Each number is 128 + 24 x the weight over its row's rms, rounded and kept within 0 to 255. Layers, rows and columns count from 0. Numbers have three digits each. The size before them is the row's rms in percent of the matrix's.

# up: layer 5 MLP up, 1792x448, rms 0.0435, rows 659-758, columns 256-319
# down: layer 5 MLP down (transposed), 1792x448, rms 0.0333, rows 659-758, columns 256-319
up659 097:108144133118124180167158141149103133145100151121116068109101159151169117085107166116144132137114166106120112144105147140137122123145095128163142161156129111117123117126132101115161144125117151
down659 108:077080144150131101096128147111113146145136127164110113122147119125150103166122116111123119136100114128150148134139118114109107146137091138108145137101128152105107153174128135120094163154122105
up660 100:137095136121152146146112140095163127169105146133138145131130120112097163136134158123138145104118118143150125111122114144115135110139150159071139125127137102142117147100105143144154128163145182
down660 115:139101180134087125162098145156088149106141118117140145137134156122145110130107092101110128132139154078112191095149172091132127127144140161157152120149179139088113124111120124133100106136142078
up661 088:139149115145117122147124132160141097097098128160112167148122132118129117129149104131142129147142145128140102168115108129049103116108095099104161134139165141175144129146107123105100141117093130
down661 102:130121148172138126125164131095097150158120149121137112122133105146144157116118134108119142147140150136141151085123106115162126127124160173127105145148087122116126121138151104139114123106137107
up662 081:091145116129169133101148105103159084126107141153111175142155109093131123159124110133093133103139108177148136122143110134092130101160130121122144099138124143156143129159117110139139162131123105
down662 057:164129137143129163136113151104125158099028119065127119143130139132121162142122150183135134127112114121106150115142123106079115139084115137126122128147137104090137137168121155124107106120119111
up663 099:078138157124144150123110134128076131110106143089099157154109138083086157107139128134141150135129133160154094128135140099150117145129169116119135136160083116097097150120159136172141105103099095
down663 103:121144120136140138102173104129103142128199120166148090100110139150098113136159081101129093137096134117125099070092107121105136102116125162138183132115145147163159142149113110133133130151132098
up664 097:088120177148141139166156127122101167152101147137123153128138128128085143132154130077128151127108135090143090103114096118089157124099145120118155108105134110136175123096116146105059141133153156
down664 093:152133109102135106123098149110149113172124123140127119132157128124122119157143130144131120147105133138113164143162143098129154127132137151084115118092127166097108145123135113164155142088074105
up665 113:137162158154113115131142135147071124172118144159137121163121159155120096131115099158125151138104135104139121128128108126153115131164092142077119132153126100109109132113165144114162151135133137
down665 108:085096124163140121156145132081120128160091119088137136085132175114140100183127143150127152099100124108128098134162088137103084117126107102114187194140109132117120135118115129084113133154163162
up666 107:166152164154112147123136118183092104139115145086152147101119153109096120111112139131136142145115175075152139114151102155117123054156115130115131112133162133119107170106124115120158091144120114
down666 113:110140108117138130118107141116136138077164124134118113105133175106115117126110124127121116101111065165131102158117123135173131153106129098111153103092171147160105132142132143128114132120102134
up667 098:161135139136176132102159128110097112140131146073131131130111135152189166154134108132163118115090116119136115119127050108145139111142096128173158136107110176099113124113169104149115138056127101
down667 080:154123115090124153066103121132157117107095081074102147155118073103121152147184109142129102116139120142156164088152157123118130172154104090133111112107086103125101111162153136109135123128098125
up668 111:127158109145077138135142148151184149113111113125132074145096184142134125160120131088145139104124127105134128121148112167080117090149156139142136139139115084127089130085108110127141148099145120
down668 104:121113136167126124119120161095118108120193127131105148110114172154160124105067169122108119073165120126088114114103125133131150112095179109108108133140129108103070122131131140123158110073106102
up669 090:138131170154124194148139161121123102135131120137159113130131148120096104121135169135150136129134143097125146128144141128132088107119154139129103119157156142141130119093171143143143124187150174
down669 081:155138116133161145098098107139099137138077108143136140124111147120164166124125108102125135135115112143131117124122126121102133167105094074097130151125114086148118140154142127148076154097195101
up670 096:110155146140117127122160142143179107119108130136127128096088159137130145118126161134145140132119119081147116116181099131069153138086118167136142130138112154104136110091074137093186126135148162
down670 095:140090142138124138173111106126144097155155077121147118120105162124086122134127106119109134107145110135120134167099094137131137115124119131118173119112172112134124142130159127141114136131139104
up671 096:098167072124161108106146131111074099105118071119118113105099120165129137108164082101148135118123105123127121123153112131104120135135129147086145119136143131119118103155141146142080084160130129
down671 068:162115148124124110153150123117149129189054124109076152147100153161164177144121196183144134116165122184136129139104161114129120131142137128138159168145112052108099151137150105147127137128121150
up672 101:135183110144141079132161076164149127166067119153111139131096113097155084123099108134122127151082160098124131164139107129148132150145112120149140075112167124162094113140148147117149079115136132
down672 114:170113167077123124116172134128133130148045133126109147121099090117142152154110146167167102102100131138097109088145148148173143106132171147151128154115121139141157119161122188137136127108138119
up673 102:160153157117169130174114101115109127141122117155133119111123141130146142126120135123121135123096085126162129130119141189063122131112130131156127156115164157169136160128166134102050138099123131
down673 100:146125120106172173113096122134103135106051128149091095130109112155149159129110104170128092161125132133145159110131113124167136079144159142150155110154082144110127119133139109129101111169098083
up674 090:096121130120108159098154099141149107118108121157143147138101123169151110096130129106136146151150140152165151143163167125153140143199119146188148180137126145120114126147121140156104140123139133
down674 115:158147082096114126108110137166150138136182131117106108111154150068106127145134120105127129114190127114075109092130115111128076120095128071090141082114155122159132144098103135108166104101115139
up675 110:134162170116112152092141117136086137131110114146132129125130146126123135106137127116164165124113105146162143122151124131144128149174134118161104136144099128151130127126163107163147116147126157
down675 113:071140112151145145142133102145139147169164091132110152123146122166114137101104139141122134134074081130167180127118137106107130154124103133150145121169132111130120142114159092165113128113141065
up676 101:083117136128126146144148151108142162130084134122160112172159114102073097190093135154195130133122150148128122118153164121116119127163147115108126150182173108121078118172168135141098158133117129
down676 092:181166097151188119146071161110121099140155134151113163106109138131127109125136103110115140177104154119142123140084104132106133128127089168164125174121113115135106116067110126187152119104145140
up677 100:112108093098108105156141132088086109126129114121140158166126145114108150143139158100135133086124126138134173144142104122146127128078089141136077133132164174127121135142172167146170149134179142
down677 104:098125142147171136131121096148132105140133140133114105165128125122172121116155106140155159184051147122116117103082171107122155121118174146118136102141080085130115091168163105097097127133123128
up678 091:118141111140179125109154135099118130100111119130164051155142110145147155136116118114145130123127146139124120137123172154152128081149143136128182148155092117104103133081150139105122111092107116
down678 083:135123171111076129104111109147126145155073103170135152132097124128128117112122125195115129102179109110118135132117082111135125128090149138088110133077108158154142105145110169132113115158153124
up679 086:129109145141179170138099095110082135141131118149129067096129141146121147189141105113147144142084087105164140182148132104177121108117142164113109156132145147124124119144112125104139132142079119
down679 098:158121123133124114138173158146146136154055168150163126127118128130093102106110137146082150057158155120112111122108207116113139130091099097109157087126113117135174115155104097130143195142116133
up680 108:117121147158117123145125120144141144139100127137084151140084107140144138121138120134151131106115128112116125204138129152132126119139113125104142075160155151066129151120137169120144149105125147
down680 105:097136127125116108160099100150090140146123122088166143144094167111168094102129160139175095149142161111153211104158099126118136141149125112146127117086112122120130091109134116142100135111133110
up681 103:159100132123157122170143118128115155155107120120145114080136113150119109069131129125134132090114121110172168124157169117089119142136134148158112151145067110153118095127133177178111117121140118
down681 115:174106117138154166148165088108130149091155140134099165147090127170156122074124128149110127108170111119134167085112171100091066167112111130139106123065079091162137126120113152114119110110185131
up682 094:162181124106205118126124106166162135117095171102097137097156126138129104105115127132106168116130099142134111144119093125129103127149136148162162134134071112187128132108128078163106140084099166
down682 106:143115143141100145169141142121100144131106079148119168113126135076147099175112121180113128130106144086106140113177158123162135122127106153113123125131129115119110095137109148106139159138171110
up683 102:094185154146123101113134143133118124170125158145101126117131109163102126129126131118166170093129136109137093137144097158138104106136119108100141112118117148129129124148150130147155123154143188
down683 102:178082098107151141151110096149103077137140126142152130141144120123127113100097124130133089164121143099132169159116141116120126101101133151149120148106137115099106134093136152108139111129124100
up684 101:140116157155099124148127141151117124101101152146155098138153142088158129143148152125099121141080136098148146138107144139121094102095130121116148103124166107102130147109148116122099108106088107
down684 101:118135155142088149148141127131111181116124141122159151113141161068097146080127136155101143136163126138110133111093120131129108122112137111109147173129133099138136149150090160152135052101119052
up685 095:100138094115148098123132094107193098118117116128113185159138113130086101138160155157181140095129124091162115139133142114142113112122093115130113140152124108153145166134142120137148098111149153
down685 094:111106161117125174095146132132072139112040126105153114134118130132168103137125107125088127165138154149136162089122109157123133094099180146124123107054125097096116108092160159120119153190189158
up686 106:116127100116175155159113141124176103126130108147119081092109125117154085150121114108132152082127116122128151132142150137128099112139107142119121122171133109064120133111130072127106113135121124
down686 104:122135188130107098103141141156113157158177160135103135157112124160068173108105125139129136145210132127116090170135118158139152137124153125100110127116124140146125124148149132156117145105146124
up687 099:178129151158117134149178133147098129109101112122124117128116128135117146125105118131146140093130159127160151124154145140119095124099169087158118120090150133158141128127102175135113131113090136
down687 092:140112123146142174098139148143108082074086116113100136133136117135166131093127134148103153148126150090124133154123123092154117144074125119155126108139116118143201098128072117139117105075171149
up688 103:101160123084105127125146141108135099116092114130129102148151180137121121102132170101116139117108155106116102135100137129163132126144110143124136141138135128156100119140123102154176114118106106
down688 090:129102162171164124128141097149097128134070165139086106121127147120140137138161136115096106171112076134126099180126142093121169104113130101135122104113164138136101118100152110130109138140099169
up689 108:097102119157113115118142140124120126149105091144157141090148140126074134160120120133124133150126115132120123168120135133111086146173112079140121150094139093113147123153140128176052135149089130
down689 116:141121083092130151116107170143130124154080140100111122126108131105057134137095132160152108137097113109128119113148126125072129129153098109087166121113112124111165136145137118122129118124107089
up690 103:113104169121119152146145116129097129117133126135141150116143184116157133114095176113120139118115102115167126136159140130152109125160135154130125172154104126132101169115181136148087171114108143
down690 096:128163122064154155114101109122143153133083122095130148112143131133112113117151139179118179141121183131146117124137103119128134097100115174123114108103164129121150114121111101143137068155147141
up691 105:069125118138075153103144088149074124133125134068104135113098125140120149147144114124153146169119102095156120140151107132162091126158096142136143144133109145141126119112174119136095159152151108
down691 108:129137132122181102136087146121130145138129087201140139090119135127156134125087160145116130170111163088138123095113135108132169189137100104118075145101130131114125148117138100139152138104109133
up692 103:111138075097123153124118108100175171130121130149123117105126183099092121097141120112114141137140103167140097139097135124117131094138152123138140120161116150123135124135145141111092125115099145
down692 102:108101126137144118147123140151135149095117108118099130128132118111160156147100150133189132132088159050119133147149119141119150125088110144128104108107099128078113094105127150170159092122159134
up693 100:163137145131135099138137070129074146119110129109155139126114086121141156121122150154138163112134117145136110122115152087135094148155130159101172121102152180129135182126144172147120144115129124
down693 111:111130162133119157119115150170153115157085109114125142126111161129152124115129148120122100124109099106149136126117127143137151098091129103159094100168138130151117058142101106142135121094165095
up694 103:145112095118137098129122144122158144187107143088132084099146139114159159135151164141137132100083099089156117169145134134125106132145159116177175083127137140143070187117116183139171161109105127
down694 127:132103112126132117119145167078157095116096146153105158155120158133150137118156109123151184116173092123139063133157101102119100135145122161160123101099132132144116133150142162104157131138126088
up695 089:083130162138111124121125172109153125128123124115134077078131142131172125152129138103178143106123099166149083128136114142106125132159166094127121100144120107102107119114186112133175140172110143
down695 084:116135129096124123114155109143098130117104175140099139165106111117114116108110092144072134102121135101120110120107124131147145107060100173076128145111138148117158148112095136102102125128182101
up696 112:123112175144114146168148151126127145143089182131123111143123164113129117147129179078119130133118152149142114119156135155154112125129123119116092160120150088127108165119100118139169113110071108
down696 117:142129163150133099158116152117120130081101083117133119149116108119145107142127113097095104187138093113136106142107134101134081099097116114184172105159131098117096155099188124135116109132114106
up697 094:108129079132141097151133162101122124106113175114144052154118122142147126130159139107129168127092113147129114118150126138152124128152151142096170135133136140114070175142182090152166158090147128
down697 088:124098099167122101116143148157148117120098134139099169142116116131136135142152158134137111153108100085145151112157120132138147174080167141151112107133126133169136091162155152112154127154131100
up698 099:083107143149103130154167100152132095107125094136150118110129125147126132161119135086142144115131113130140095139136144151123127153132129134149138171149100121141121121159130142138089151110111115
down698 104:117129137153126123138147107086129162132101131131097129205136099137135154099128131133130134089098158160123118100102137126130099119118101117121094092088135092083118104077138170106160098111125154
up699 096:063141096119111152082162182084134119131122119120121111108133133123115144124119151119111160101109125145148112088152139157152103083141140148091105106101156095134139162136133070111154147137148126
down699 095:144126138115132130182159102123154137134130192111100126151116146141192108156168107103163123153126136099119150118111122128133129158131115132141147139148122138149111105132116169139134080115125103
up700 097:086144082071129134082131156123158113116122156114131106080111134136191155181129186160126152110136139114128102130159143139176123086119144105130144120212130107105126158105117080101134125133114078
down700 094:133143177124133204076144135139130146157080124152126125142136147123113156129102071106146138163117191112070131159117099110127157117126105105087128127104063160136099135110133173144099112113125150
up701 104:119175149147106145148121102154131118170118133120142170132069150135119132153108104136160136113107169140119149122111136095135171106129083103129132088124145146113119085123148154140133129116142088
down701 103:116117176135127138108089074111144141185070113159183075137147117166145147142164190134128137138112130123176091142160106128135136116149151129156155166109115143154138137129113099153119152115085126
up702 107:142139107121144125139140107099112059141117126121121134120135141096099147150171150157146135150120157097125115145114171118172158115150094102120152113121157127165143166108148156101117171154147140
down702 104:126126119175134168105152139141136124113149124177156105161103118120118144114087104136106109106117140142118092123111138127122130110112130162091118111123137141143140144143144138117135129132081133
up703 096:140156123084158140139124127146119113161117164113116132101115104123118159089098146124127126114127147105137127136132134135157161094126079102153154127123130110139111107063107094114187116112150091
down703 109:110101150178158126109150154097124147125128098173173104112116164085154118149124090157103139122110106116142147157107154137124108156154148149132111159128132142144143130150142105114118139146138096
up704 101:108133114159180121109142133130178116181124134165089133144133137162147174157126145110163144096102138108120107125128114124127122106097129152094090138163183140147128127126080097162138127110120142
down704 111:127099161123159127140119111120065089095080144140166120121125141129112141158165127107139136099148115087118155131145138109111108121131101118136157121127134124140096113125120141134172157090126093
up705 105:116113102150136133131128078160152139099116155126138133089163127104072130165102141144129133125124146133139117124144158152147152101150140130148111146147129136135116183149128120150144091160111132
down705 087:116110112078154153096143121141132106166087129163152089119113114124138154120139106126096144139090134062156141132113127111126127083152149156152110116131117146160162105115173132100151152148100181
up706 098:168131126113125106074151171141121102132131121150126133164067126167121146142138108164162135111113152155155174149127126109137119108118083082115148082103102149148111121113112138153162157118130186
down706 108:118147116160152153141106117137147151113147113095138105112131131126140122124085138098114092164076140106130129181132163130132106106107195175149148160140134145142132114092142161070118145156111114
up707 098:187137127073096140134152111156114101129098139105178121113106131120165144174135124115090136120119118086116125134145112137114140097114139160123112127113119146141109128128105111183115116142139087
down707 097:119174128159175105129099125139154147127072105092160110114119144099077161085125143129112125132108090135119101111122093126182130117136148123137137174140110109140127090146174146148139150141119121
up708 098:119142141125135147145091141102106126149116143163105161116094129100105152139078113130153147116126121101172113126171140131139052098158116130133158107123122108155088121099190101152151131189130130
down708 077:090154152110114095138139149153099110125090166104138123120136162128142159109136122115161101129117130139141127167121131160140142126142121112112093134147158152124132122155154144076141164115093125
up709 090:162112120132160161155140080177109131110113109111125112164113153126125146130119136123118129116139135142138080104152098117101134144116103140099158089070126145121161106117089177146096114128121103
down709 104:106097133129112113114109116070141120113184120152105134095152131112152137126107136111137153150119147151129176170112124112118116138169095135171111168180131092101104109144145107139133124125155136
up710 095:104146163123135152119108166109118122125113136133131150156139161091156147117101121118117148142124119183145153092106117144122090067146109101101145120104087074135125132098139100111148125126148135
down710 102:140088095159144120147155129121153136141161146093164096088137103133099110126144134095139121124144099121125105151148138152102152182098131151103093144160123154131081099154110179164114143150116127
up711 102:128137127095170128160107139150105137124116130124127145107095159121157150116085140077142141122132136120132097124121076118111121102160124119091135087096133130113127171136168154150141131132130133
down711 103:178154106170138107061150170139098119123170123131145129160123100142132067129089086121116120058175149166143119153111133095123154115132134127131131219157114098139165166145118087108092158150113145
up712 090:115133186154184146127102102144083149149113086162096143168140116130125123151159165124127132209090127110144167145152136092106130141142122122161090141110118129090126112151175150158121149137108134
down712 103:150158085105118114120195142147179132147230144130139132097121193120128140129114121126159128089217139137086076120100115151120099121142122113108180146131154127142159134103086148116151113111152141
up713 110:141151113126102139148169135144118127166106121099113148120085185139121127134141123119110165118115145166153147118137163135158115103144098131101108120157123117136146096097145110120127100125120119
down713 127:100145159092149163121115107129138145129179138134155120113105147096136134107110083140137157124125108149123125075118081120126134110130107105101136120132129107137134123154113114132086151155096073
up714 099:139154133142129138096133115149113099126109119129125147144147099115139162125090156136109146170076133108138104114134113154130099130131074153142162148183142118146131116154127124137145144126128097
down714 096:169097147122089110085126113078146143119127147156120112177117089154121088134118093125119110128134120126121143093108103139111084090122148126086111107121188140116084117103135106148101141125118125
up715 105:121161108089178140116118126123106121133140135105106121131141137131138136105135094125170144140099128137139137122105153109132068053127124143137144139155119108175121111135135114117117119130145160
down715 091:133106107137136148124140139127122128143080136134125127097119123130113175153158151120076128127174102111140143113174095144146127206119120088133114153139149143130124135143122123094119086150120074
up716 093:138127148073092153125120139123113141117110159117102115110132090117092117097162133138141143116135093148143124170120165106161077113158125150118139120097130156101088124118126116138119098100110136
down716 080:135123158169129144137140143110104139119092142145133127117143149114097113079125127119094125138110158121096150131146141116128116104121148142095107064115149094141142109130128129159138150128170143
up717 103:122147156138169121157116154109152121147124107103117131110146148119119111106169158157140149143141129109136108131203158129143134115159163166103121102126161133131105150122128105110127162145148084
down717 112:125122073139061137136164137125093167107055139138144127140136130107167140146099116113113128101131080149127147162135113154083127112115125138155114176154123124121117131121152166106127083151147161
up718 104:111120093085116122177148134135179140117117167123092078072143163119105135098153156128158125091108140110145148113140135124167148126133133143102127144149138110154078123107165123093119165117147107
down718 099:146119104104136143139137136112109158111127119098145125183136158128093096144111111145101132146112126155120127074126124122174136109148138146108107129130135112075139095129045133092105161113152119
up719 105:145112143145105147153137120160102110150120093137098158144126146130140117089105115146164137113119125128161147142110141162074127101108137162132154099159139146144113167136134122119095154164137139
down719 101:104133119147135120085113163153149120150117106133101147125065127126133133075135132138124134162122124176117082148109087126132149116138160102134090114128120136129184148171125123152146148113168147
up720 104:149116167153106159103113127148109076139121144116118153132079153133146118132139110126161182119110125146152082137107138139128089109150167139154129176150111169089131148148185144152152121125123144
down720 116:114146141111144143140121148147117139115218163105140151101122145121118171086130116109151125107210134111121115110096093141133110087118103141135163109153128118123162133111099131140146134096135133
up721 097:117107144162145148132113151122112103100095140124129091149130117137137118102118131154117164127104159159133128134105162183125138134101153116135103172120139134093128105149127135159157106106103168
down721 097:155106182123141143126115138114103145151115108151150161120115132086105136141133161162161121118166144130167167119140143137065103106124079138154124074154132152174140185125099156151113097119130156
up722 096:185142112091160118112118119150167085158137100147117107116130160133109092150127149144098150110136142109126099136129141111154077118087118108133130122146134148164158120157122143139095126128111124
down722 085:121124143131147107122145192120122167102100116147120109181128157132145143096115116113129110110091114129130160144108159131139161148084128138154089140095156094127099124117122091148160142122082150
up723 094:087103127109100156116140122088121166149119128119105141127094125140124153153131198122136160083135131087120136106194128123140124158106151153146101171157150129111134182164104153141102161112143129
down723 101:145142088117160156112141116152100109119092170135126105086141130107160069056116123157140112146096133157124123147104135081164192106109127118109133100123140132147128090113139091110131123128148129
up724 095:123112146093180129112124098094109161133130128108122103129109094166144140137185131160111152127128116162128129120150169111146113126146098126140106152151136129130119166130146134138119127121154097
down724 122:128165112142090140141142163161154077119126120137129144117166175080111121113089122098137098142094144084131135134119118173123161098116148131131154086106126138130148092134122111124126147103109135
up725 093:116120156142097107137105144110158142109115171158105152122109131132102115121111100129142140105119138176160120129129133115198106145134103130124148120132142171091107186141129121138169167173087130
down725 098:103095109115104126135113133162099125162045083106116159143134138111152100153112126116134139159116139097096111147118132093112106119120104139118138097126137162118107101144124133145122093135122111
up726 074:166181111104114108139142143127129160131120111144098145131134127127120135104152132128126138102148136136154103097128116117067128103157124086140103118120149125183061125175101121125111083132106107
down726 055:094110116139134162135092110119167094101074151154128114151143126115133139152132133116097082097122141131147095178113113126172127149081150127129127134164116102130180122125161125155142138099181106
up727 098:162119127119120160134145127148156144137113147124163084130088173100100142175161162131123151153135129065139086111186092128104101107117142115103118129125121106124071120174138093130143133118105159
down727 109:129130149138171146088114119109128115110151145104112152161160131195167160130109150137100088130110136149120145172078133148122154113109107105142144082121146108130144144055170147139107139137132137
up728 105:171140147171123145135143145128166126138118143127176069102061117100149139148142137108102141124125117138144179136157106175105126091124200141145129126172133117115139106120120090146092123152114134
down728 102:115090068137118103093128096114129153149118151135129125137150109105125117140127139088130152157142112169149154168128137086124133147120101138132108133136144121166082133130135100130124118144157112
up729 088:142141116136105142129135140127123106160130084132173134141148115114109088159104118122144143128121132126145138095137154138150140125106141135144135088123129137145134107106137125152143111141122127
down729 092:118136138133128133134124091119162148142189152138121126108086109146128170106128150126113138108155160139110123173111112140098116176127123114107110153141126117096132116191106124080137135126133108
up730 111:115190135113130117125127151174076100120127138131146172137066111086152129120098115111150153167114182130164098162084129156138114108128117140136116133147132108145124158100155130149133110120084101
down730 130:126136118118174158104146166152100163146153189113111165146091142115104104154122106110128117113118135133097122142116120107110140141123108118111165096079114088122096102129143102131120130132168143
up731 103:124114134119098121116118140119122086116099160162126126148141138073142093117161134159112139129123155146138072148113120138137103137105109109097151101118108134125144141150166124131115133103137127
down731 111:112115129133126142126126129154124126139109103088119108113107116134141126119102145088170144140125131148124165128122112113155135108121167147150113175149115142086133111126118129116138116140131105
up732 095:116136105153194125127116150133143127106138071180096120103102101125136138128132195089158129090116132161132119134117110112107122129146106103101154095157146147097143114064145109126092139106147103
down732 091:167150175131084136086113127145090139114079146116102126146103147155141108149112094137117130140144142120122150147099123120144124126127139158164098143123144119120113109091112157165146104121118136
up733 106:136098130124088150098140133111165114105122157132117103115128101148127158118128156101147150086137115135136125115136106118154170094138137140143124127116122122135113089110081091187134132124090091
down733 103:144133154168110130080137090108105105141072135111148097131110160121136099102188092155150133124134137147100137142102159130126111115153136133115129125101144148118148149149159092112101111133090109
up734 103:132142140149109138122162115143153084150108153152114162151102130096137161133094116086121124161098126141114092127130078126097113110128130097153110087132144157130095095114147088119141097112155121
down734 124:126093118133129139133166074061136126093050123108148143149166135080100108094123148119140155116187114157112101132165144104115112159118131108120108129111140147143112108142116148150147086158161158
up735 106:140144078136195104160149136150098100162116130105127158152112106142150146110118125154140131127135148083119120166130133139176144130116041116122137116131124133164078154120139181087113097077167153
down735 105:098139132134129178162141123105138168090104108141095110172118182105090152103121132142135148139131126142116090121150145145093121126099142121116109122079122126146153127156131107164134154109114144
up736 105:146117155082161128115165103097143116119110177130136091118134126097146133128159132163123138169113148127109115100121116077124130094165170096100123160139128121168098155154135123143079165146150100
down736 092:131145118157136141128110099128108128138063177139128120147119158141140175173102170098160097144136104117130158123129099096157123131092144138147131152154156143087107149090133120099145108167092121
up737 115:106101120069153085106133110145138107176125142143093101105151135096109134113102138110147137135104150127124118120118128123139109119146084109142156155100106112141085126121126143123089147127079146
down737 117:150112122159135099143133129149117113118172138143140127101151130099116144123073115110110142170085122123122085098088127143131105067106125110077100150119113096093144083108143105144126113103138134
up738 094:100128116074132142129140115141139125131129123113121111114135137120093123145116113113156143127107127100136089158103150150149110101154128159133150108109142133120149151140131175102099092109105100
down738 105:149151137145109165140136137120094111125132134138138110138119146114133102153133137107124137119127139153135162078146150146132159134130151114135084143174133124127080121126141079170135166128114127
up739 091:103101156150134139110128143101115094118113137130145066105142162100145144127143150127101155133125120149158148101149138124129126121126158133130137133150162110108128112094118105101145143160126103
down739 089:119130102096137125129148122121166131170117093138107145156101122125136149154104137077170132114143164104137140124117085158143106117144117113131136158131100123155093137155131162121151121122079152
up740 104:149123097106146159131168094114125049120115153120117152149111115129164151116122129147145153139119117134151160150112097156111136116153114106161149135149107085123113132125137126155112124141082152
down740 115:129130131149104134090118099134151168181156127118145133123127120139168139150148105127153131134178143096117180123119078083148119163118129126140107154170120114123119157166047130144120103092083129
up741 104:140171074114131110127115120119117111134122147138138132135099169112141134124130115112136158131118156090126092170152136134128140166091106066120123125104122107130129116114121119125159122111152109
down741 092:099140167137125136116130103120114143124035110113126065115152152137106145160173135123127146130129125134129158113116078143121139119130133133100154128138122140181097101107141129120118089135146153
up742 099:158119073122145120122132092120136131128125154158136112131145132142163130109113107117123151133130142113137124141162147145160128094098138135203151106125089137142099155079095157108117115074132162
down742 092:164147099137136118138125146123099129090044146097125122112122161131099098173130141097133151094095121143104132125121124157116124150102100128095099116134100116109140078163147140146166158142105130
up743 109:146129080125122132156156122172135072133083141173114081094143131128165148112095117094149145116108115136116100181128099184121096121141075085176152119151100114180106096156119123114130109078121110
down743 126:109157131152147135146128103179147117149155121106120113138116116144081156127094143090139114122147110138116113108124130125125156112185134143164155132116121158129173148100119150146126148095160130
up744 110:132138121125104171157187138127138146121105125144165155126077146158142161156144137118113164132131132105157144111174123148137130126120145165132110117120137136152091116127163154084126163117128096
down744 137:125092076111133156082132136097142107090133150119143105141131170109111085096131121119147108084063153179121114088153129124107142150163085116135112082146113140120153133114137108137103119133095124
up745 106:112098118085095152161134091144085133147127151114121193089107136134107168126109122105154131132121114104148120111111109167095097132180128133146142137092144133160087157116094136141105163139142084
down745 108:102105087132116140127127188128141145214112124132128151153118140124139149149142175102128115160120163137150082158162115112089155152180140131118164173123162126128149120147117143151137142114118121
up746 095:109140139137140103140086122126150115113115097155086103152147116125116140139170099107119132159123126113114147170156141128152120152118169123141179084159163128128131092120109172116136108158111127
down746 102:167132110102135155113119144130105144118157146133113128134100153145131114141163149118118129085132142140128156092104083137087127129096063100115090139141108102128137162102129122147113157147150111
up747 103:086095107144121088138138139130153123157121130121150127132166104137126088128119176080119135123085141124154123143134161121107140127159162159127166140129152120128098157109131093111182138136104106
down747 094:104138115146152142134158112117113105141158132145090159120106166163133151157148114103127136130091129095117141157104104162114138140159106144092095131155114118151102090135117122102106152143141089
up748 132:141140145123140160141154121131174116137109056114129144109135137155124144118136179093110145119126096146153141130123185123094118123207126121137133139130093104142119152129134132129129143118087126
down748 173:143136111085125113145158107104156129107136092101136138135138115162095129103132136121092157146162119126127115119123167084111112154111131128133105088125111083142136117133146191103138179093136139
up749 097:103100143092132149115105113140188130082123141096100111088106120148125139105115176142148141130124124183146117130123196116166141123144092137156106123163131140126120133140162158171099101118132158
down749 090:089145127140103114137120131128068117147134144163093173187151176121135095111122086090114120125125133114114141148129117126098127123095100147098138122120100104158123118161111146153151148130149081
up750 095:149162180174128113169113127150164115112109157120159091113130116114144098116103170126156127124119162101145084133131145144112121114129112147133143147156149088140141140146134139146164137155125107
down750 091:139124118113177099101142118164112122109140119154133153119106124148135132140165126140083130152125155161159113094129117136105167156158132164137113110136097144135087125131119124169149137151175135
up751 094:112133109136154135127082149105123136164118145150124131138141171134092095134094075167143137110134149143182156133134106138091124104141184091154143090119131103119151131120154143148103094127141195
down751 089:120111115153132136093148059147150106143075095141119121097094111123133161128172160123117165147136166121128084114129102131135148118139114133126167103134122123129099169120084136128159172112142127
up752 096:119147120164136144121150122122155118120114071129129131081145098140107129128163132132174143121144159178150126132117113142109132139183086163134099142135127067148142154158106129153123123137122079
down752 082:086133103127131118103129144154059141076135149177101153144164121152144115118116133143116088164088124095128145133144182101166127094133125132146137093128105164099127101140150089101117171151129122
up753 087:148138069096115151093117152137138132142118128104159138123164099121101124089131127133128148108125122152171132147160104109105136126146137129147146132130091152177110132140144095139083118124120109
down753 075:102090119141124144130143126115157081144104117135142144104140138111083142127125109132129115163173133081117112107125134159124104139093070117165112124130100122103160129118111112120147118124164137
up754 093:110143129093159182139113129128163122140143120134080123066058130126156130132135160112127118127117125123135124129125082112098136118102130117111162108126124115136148151125169168162096156088101079
down754 091:123121148130109111085107153138131142121111156093173119142168149079114083113136111139143148148138114117109128091149172140143142139136122168139121100165169123111087108105125105123166100123156192
up755 102:072135126126167153116113116102102153119114117113153100145112128126130091103111119116120147111126126119141172136157108119111088138123126125123143127126165098103085150143145192147102136132179148
down755 095:160139173122143089145119140097141096136077148126145129116102152145171149149142127180141134137148132129098144147096154164127164107120106133100112140135106142106146144107129124127100167098144116
up756 098:198159119165106131112120125171114118100127103161132137150145158106127127149125102117111146121136168124176152132111129133069112115149077143149118162108111139161125134108125147133082144111103140
down756 085:142116158134181125105072126142135141110068157120096120127148049122107141113151123154115118139118165125089141125097149150174146104059160107110131128104163088091134130131141147128115129158133149
up757 098:096120093116122125104153128123136097160122108171109139116125176109182094116090113073145138130099097105147173121127146168132132123125136120108109086155156149155163144141150110142152111142172093
down757 096:172112136164108112146136122149136129120076148091127103106137127113113134111137105118113132085138138169145104118124104099107136150122117166115129137110144116122180085132109127132126149110182141
up758 102:136096111115111170099167134129152084157111155099096142125108175144094140139057082110116140112119101129146129155132114122146091066154150132127120084128136122151102110107153117068154109095161114
down758 102:130137147131100116154131124113144135066090136142164175144139106120128116143124130122108104153131119143116110092120118129088136112105132113142166112149107148163090107088159153128091122149140117